config.yaml
n_head: 6
n_kv_head: 6
head_dim: 32
norm_place: "out"
qk_norm: true
extras: ["capped logits"]
init_std_qkv: 0.0361
init_std_o: 0.00736
init_mimetic: 0.5
optimizer: "cautious_adamw"
lr: 0.00167
lr_head: 0.019
batch_tokens: 16384
seq_len: 512
dataset: "wikipedia_en"
Each number is 200 + 40 x the weight over its row's rms, rounded and kept within 0 to 999. Layers, rows and columns count from 0. The size before them is the row's rms in percent of the matrix's.

# k: layer 6 attention key, 192x192, rms 0.085, rows 108-127, columns 128-191
# q: layer 6 attention query, 192x192, rms 0.0843, rows 109-127, columns 128-191
# v: layer 6 attention value, 192x192, rms 0.0743, rows 96-100, columns 128-191
# o: layer 6 attention output (transposed), 192x192, rms 0.0695, rows 96-100, columns 128-191
k108,098,220,181,195,193,156,188,171,282,185,248,172,195,168,218,238,115,219,161,240,240,280,231,206,230,236,264,235,230,150,261,140,194,261,211,187,127,171,124,226,198,200,181,168,196,201,216,182,236,226,177,211,196,217,249,273,200,128,270,217,236,213,187,194,266
q109,112,278,249,138,123,258,214,188,169,182,209,184,263,180,137,211,208,255,229,197,209,206,209,220,248,153,242,152,222,108,182,173,194,179,172,229,122,246,196,260,141,186,241,201,205,183,209,210,274,198,253,226,242,179,170,184,201,187,199,155,156,272,199,141,184
k109,097,152,154,147,203,187,202,237,201,177,180,246,225,252,165,170,161,244,160,234,182,204,222,219,247,241,195,131,165,201,250,134,151,208,258,266,222,309,211,212,169,211,146,174,194,169,162,190,148,269,296,230,237,227,190,312,163,125,229,227,210,267,152,148,266
q110,105,230,258,230,140,280,214,199,213,249,183,253,158,238,128,158,203,239,212,227,164,202,203,281,165,208,167,199,229,233,128,184,150,215,50,188,229,186,204,239,239,190,157,196,159,223,213,131,272,241,266,169,249,126,171,194,213,208,188,183,192,160,167,239,215
k110,106,253,161,262,212,255,230,197,207,252,178,201,199,256,244,234,192,273,293,163,181,225,165,217,240,323,237,184,193,274,250,204,247,193,205,255,225,180,269,218,297,176,283,245,295,178,209,168,257,202,218,200,149,174,223,238,197,191,158,291,209,205,117,169,185
q111,102,218,213,163,185,134,180,122,178,198,235,191,182,166,147,173,177,121,143,173,195,199,122,208,209,247,175,243,235,208,237,140,179,172,234,193,224,126,269,196,157,233,228,227,144,199,259,174,243,172,149,229,259,241,241,164,194,185,186,163,206,237,190,223,223
k111,109,188,247,233,308,179,191,203,263,184,185,250,169,186,173,202,205,146,148,225,217,186,169,173,151,152,155,192,141,219,147,189,258,201,216,194,207,133,240,217,157,214,296,184,232,217,176,262,215,185,165,221,216,186,159,167,310,208,246,247,147,184,158,207,139
q112,127,155,177,205,207,141,147,192,204,231,226,177,217,198,221,197,172,137,138,229,212,159,187,171,164,223,175,165,247,242,229,168,227,213,227,212,238,170,258,208,253,242,130,182,205,166,175,256,123,210,195,142,271,132,156,239,240,132,131,159,222,168,183,300,210
k112,120,257,147,224,226,188,235,154,166,177,212,160,153,137,296,275,179,178,266,138,165,210,197,153,248,232,282,201,245,128,211,263,168,186,175,160,180,125,188,195,158,173,200,153,154,174,157,196,259,184,181,251,102,217,137,249,180,221,250,163,240,240,214,190,179
q113,122,237,134,126,169,165,186,191,205,200,239,255,230,229,210,249,231,150,225,189,197,220,121,176,251,141,154,216,156,160,207,244,195,236,311,227,199,256,187,187,204,194,225,173,228,220,191,195,201,201,207,229,246,200,220,264,193,143,194,143,123,247,218,130,199
k113,115,149,225,126,125,216,182,242,169,170,163,212,297,185,187,92,220,218,136,244,237,200,219,228,158,280,157,205,223,159,245,195,162,272,212,182,230,290,215,254,171,212,207,260,207,205,210,145,161,200,217,186,183,194,255,180,211,146,179,214,201,201,168,208,218
q114,101,263,152,218,174,195,133,165,232,163,201,138,252,222,251,159,182,193,229,248,180,186,210,210,177,239,220,213,197,201,159,243,128,245,200,188,167,183,196,170,216,227,213,178,148,155,205,286,135,197,185,194,170,191,212,254,121,141,211,216,185,204,222,215,229
k114,113,155,136,202,137,145,161,228,119,198,231,180,213,193,301,189,224,213,238,139,164,169,220,188,233,194,227,196,176,224,220,200,193,188,263,134,243,259,240,225,255,162,134,191,189,164,215,115,143,257,252,198,235,146,182,244,169,212,174,210,212,154,281,299,216
q115,085,160,192,140,251,222,155,230,188,282,200,222,98,244,188,230,134,215,229,181,215,188,248,182,144,159,231,236,216,245,222,171,208,209,200,177,182,207,149,236,182,183,182,216,174,228,167,135,297,210,255,183,238,216,188,214,173,261,221,213,198,205,227,193,171
k115,086,209,205,215,122,175,234,150,167,161,276,232,126,183,212,272,205,241,301,137,190,166,257,246,254,162,266,209,222,184,219,173,176,250,160,219,169,209,203,116,144,197,217,167,200,213,174,166,123,160,205,212,217,198,167,269,186,243,214,250,248,217,236,195,156
q116,087,223,123,215,264,195,246,203,153,171,151,195,204,140,242,240,195,166,260,166,250,230,217,170,251,196,174,286,169,174,175,271,197,258,228,194,228,203,254,121,178,156,164,181,193,220,228,173,199,191,185,164,204,199,161,242,231,143,182,145,152,281,192,130,202
k116,083,246,169,186,211,220,154,214,210,171,242,229,213,178,246,172,237,248,162,181,242,195,203,244,191,196,221,194,315,151,204,180,184,201,243,270,205,214,234,188,160,138,178,268,174,263,250,216,163,230,198,146,244,202,225,232,161,232,177,178,238,284,175,99,182
q117,084,164,292,185,163,175,207,196,233,276,243,250,181,129,174,154,199,144,141,150,127,129,247,174,169,249,245,179,218,239,223,167,210,169,154,196,214,154,168,240,186,219,132,218,214,250,190,176,248,232,192,199,231,180,231,166,172,181,233,185,258,143,170,215,207
k117,082,206,201,197,215,210,216,138,151,235,175,176,203,211,187,206,204,201,258,184,168,181,141,187,204,188,242,191,223,271,159,259,219,197,166,170,214,126,192,185,201,237,198,197,211,186,126,198,203,184,153,209,176,136,162,133,222,188,177,211,111,70,206,301,165
q118,092,173,273,181,154,251,181,106,264,222,236,224,219,235,152,167,223,179,112,270,102,177,183,204,152,265,200,119,202,225,208,159,201,179,181,183,215,171,171,185,215,233,177,190,185,204,206,223,175,250,217,195,166,164,197,189,206,173,234,233,265,72,204,304,189
k118,089,207,207,187,257,186,174,155,182,276,212,214,184,182,232,238,161,133,265,210,203,177,186,156,157,262,208,236,142,234,171,244,221,202,173,129,214,109,194,198,252,272,245,185,220,155,154,216,279,210,147,212,154,221,194,155,202,169,193,239,153,100,261,318,203
q119,093,209,236,203,253,179,93,136,213,208,220,194,189,201,171,160,208,202,254,284,192,233,226,172,218,279,240,182,179,209,182,193,220,197,237,208,210,169,220,217,197,173,213,184,188,157,198,274,110,186,179,189,192,241,238,215,203,194,256,263,148,156,244,280,174
k119,082,209,163,134,171,156,182,236,187,218,226,180,119,218,264,161,100,156,244,173,160,217,206,197,152,156,157,174,235,191,151,215,117,135,158,160,228,198,204,166,235,159,225,196,250,211,189,224,199,139,204,254,139,235,225,212,211,251,228,193,217,187,275,163,158
q120,110,210,329,214,192,181,161,159,228,210,249,195,208,239,142,228,215,115,177,317,128,201,233,190,198,223,225,142,215,230,202,184,256,84,125,178,192,157,223,236,144,213,219,207,194,195,251,232,210,195,223,220,198,203,222,157,212,175,247,231,193,81,250,295,182
k120,089,227,263,224,286,214,141,200,145,249,254,186,159,203,196,159,238,90,159,180,188,146,176,169,146,207,165,213,192,257,163,186,213,176,205,173,251,113,186,184,273,275,223,209,234,203,233,288,199,246,133,184,203,210,223,116,187,249,181,205,152,116,190,296,186
q121,107,185,228,178,207,207,174,208,196,151,201,194,173,175,247,154,201,210,200,256,204,176,188,202,144,159,215,183,217,176,227,147,196,247,274,238,189,212,170,173,195,211,283,213,202,182,205,285,253,212,162,224,266,204,224,138,162,238,208,207,152,219,237,161,250
k121,111,153,198,211,221,158,262,149,224,168,274,158,229,210,186,206,152,254,232,251,178,107,211,228,226,212,132,140,233,226,248,178,129,193,224,178,214,274,202,227,176,135,204,123,206,214,233,212,166,204,254,235,202,200,155,237,116,115,215,275,152,238,219,162,238
q122,122,201,173,272,246,151,163,184,220,201,247,250,193,170,224,169,196,114,169,169,201,152,248,129,173,244,163,184,142,260,241,255,204,187,208,151,261,137,198,164,213,206,148,180,177,211,210,234,196,263,115,164,213,237,197,229,144,208,204,216,276,213,207,207,225
k122,102,164,244,196,226,201,164,205,141,207,223,228,139,137,208,206,266,123,223,143,232,181,204,191,154,177,224,214,196,205,167,218,237,144,190,193,288,86,216,181,200,224,134,185,227,204,171,278,143,186,129,148,204,199,209,124,217,324,176,193,194,176,223,243,126
q123,104,178,190,178,186,151,167,199,193,179,252,172,171,223,176,187,212,173,173,200,179,176,177,239,212,223,169,164,168,230,185,222,166,218,243,152,268,171,232,248,180,165,170,174,293,179,249,171,160,218,173,230,273,147,215,200,206,174,206,184,246,186,128,229,197
k123,105,196,261,170,209,256,161,140,215,210,190,283,172,135,152,163,256,211,174,212,242,168,181,214,198,216,171,170,226,197,172,147,236,220,224,223,195,184,229,214,242,214,240,227,278,217,200,212,234,207,217,252,178,148,177,129,293,156,216,149,106,196,157,198,144
q124,107,216,220,212,200,198,205,235,160,160,231,178,136,175,223,248,234,156,188,208,220,179,166,203,265,167,177,158,194,165,251,209,267,158,196,196,228,246,255,189,150,230,223,165,180,166,211,203,133,155,186,244,156,223,210,231,191,201,263,155,269,202,187,210,168
k124,123,113,245,151,177,227,148,219,176,228,168,237,180,148,161,201,259,155,104,222,181,165,246,184,201,127,224,197,256,105,219,174,189,250,193,164,210,198,132,170,174,242,167,206,190,223,220,163,183,230,213,211,214,182,242,189,263,189,254,85,244,153,250,279,133
q125,105,155,212,209,182,186,180,123,174,154,244,125,208,182,113,219,138,200,214,226,208,215,169,173,149,219,260,185,216,209,178,168,198,287,158,228,213,218,174,223,198,247,213,175,188,205,195,292,220,144,150,186,144,227,155,144,197,272,191,256,186,184,183,202,194
k125,123,205,133,216,223,223,213,196,227,157,207,165,277,236,172,253,158,230,196,203,198,200,117,263,200,200,171,209,171,211,167,223,174,239,155,259,175,214,203,220,177,223,266,183,219,270,217,265,201,195,160,284,202,224,215,209,162,230,122,211,251,247,192,140,145
q126,104,162,190,96,199,193,228,192,184,146,215,151,171,189,298,187,216,155,128,118,276,214,196,206,240,193,199,258,159,179,151,246,107,172,262,196,197,220,264,236,222,170,169,226,168,166,153,219,148,143,217,202,218,214,216,232,220,236,165,127,262,212,133,255,188
k126,102,185,183,158,109,258,154,174,166,136,131,201,255,188,258,202,243,194,143,185,211,197,167,205,171,206,201,226,222,187,211,177,126,247,263,134,173,185,181,223,195,212,189,180,146,141,217,176,236,104,296,196,186,207,179,184,169,150,237,214,270,210,211,265,212
q127,097,215,183,163,172,188,186,319,197,201,212,215,206,238,149,159,188,175,96,259,141,224,190,199,250,211,203,218,212,274,205,191,143,205,206,248,244,205,242,197,250,145,208,266,206,147,148,165,234,240,193,135,257,115,194,184,148,168,220,105,102,144,97,211,183
k127,108,224,164,267,207,257,230,125,187,243,220,202,173,211,217,199,179,166,231,164,176,202,152,210,242,229,222,186,247,200,160,202,208,153,296,224,195,202,264,208,274,176,236,239,222,185,239,130,260,219,244,241,189,118,223,171,204,193,114,235,105,214,150,140,199
v96,101,190,151,193,232,214,247,194,267,221,244,149,177,138,209,187,295,172,197,225,166,200,147,211,214,216,192,191,197,209,135,235,134,244,240,224,149,217,156,198,249,188,258,227,228,199,239,219,242,170,187,217,267,205,160,198,252,168,180,187,176,201,138,217,142
o96,105,209,82,222,227,189,248,229,166,142,240,264,232,248,225,186,200,190,229,194,147,253,282,165,176,193,185,203,240,211,174,170,164,282,151,203,203,146,189,202,142,209,216,163,260,206,236,281,226,208,226,115,149,214,182,202,133,234,168,213,193,128,135,242,234
v97,101,217,248,211,221,233,147,249,200,176,192,183,239,199,173,200,175,205,193,219,247,212,245,239,178,208,144,229,269,215,131,171,154,197,177,176,177,214,174,123,159,237,194,177,138,219,222,199,186,173,236,241,266,266,160,223,156,193,252,217,178,199,254,220,212
o97,103,216,176,278,223,216,156,195,230,233,168,184,137,199,226,144,147,261,109,199,230,248,152,201,211,270,209,189,214,246,247,177,203,217,119,229,217,197,167,163,202,163,190,199,175,81,233,169,195,194,182,235,235,267,261,220,253,166,236,205,245,160,208,183,205
v98,108,205,204,256,241,148,176,230,186,218,168,264,213,188,179,195,271,213,196,252,169,172,196,152,157,180,221,263,166,221,261,198,178,209,203,223,224,195,264,193,214,225,174,214,172,168,170,171,245,226,182,254,82,194,201,195,100,261,227,152,153,176,125,197,230
o98,115,210,228,199,180,95,186,187,163,189,244,215,162,243,209,250,223,151,199,227,176,211,269,153,169,173,207,192,157,276,149,162,285,259,206,158,233,202,208,204,209,181,159,239,280,179,221,138,229,219,233,200,247,273,218,232,232,163,158,247,197,280,192,157,201
v99,089,232,255,219,204,220,228,187,235,170,139,246,132,153,179,239,139,187,228,122,163,231,223,312,170,172,207,197,254,143,229,222,187,182,166,136,221,158,235,178,174,179,183,179,158,134,210,159,265,211,188,219,244,189,201,203,192,208,130,161,137,231,280,158,209
o99,093,192,250,236,229,292,169,178,262,151,144,223,194,222,181,164,226,179,253,203,147,300,233,187,195,205,194,258,159,205,223,137,264,187,213,210,204,197,183,178,212,222,217,290,218,228,223,152,204,167,169,209,270,126,237,187,199,145,209,237,154,196,249,212,221
v100,106,170,221,100,148,244,201,176,203,167,192,211,256,213,178,174,211,150,179,257,169,183,229,156,166,186,170,228,192,247,86,189,115,202,195,194,201,254,204,158,277,217,206,111,94,198,235,163,216,236,176,96,230,265,134,204,120,234,206,173,180,194,215,200,230
o100,109,170,155,247,183,281,259,181,137,234,195,188,198,203,199,192,167,191,132,124,220,260,206,261,227,194,144,197,185,281,194,250,202,181,146,184,203,260,225,139,169,150,216,111,173,204,232,181,246,216,219,262,162,186,205,181,166,157,155,189,207,223,222,176,225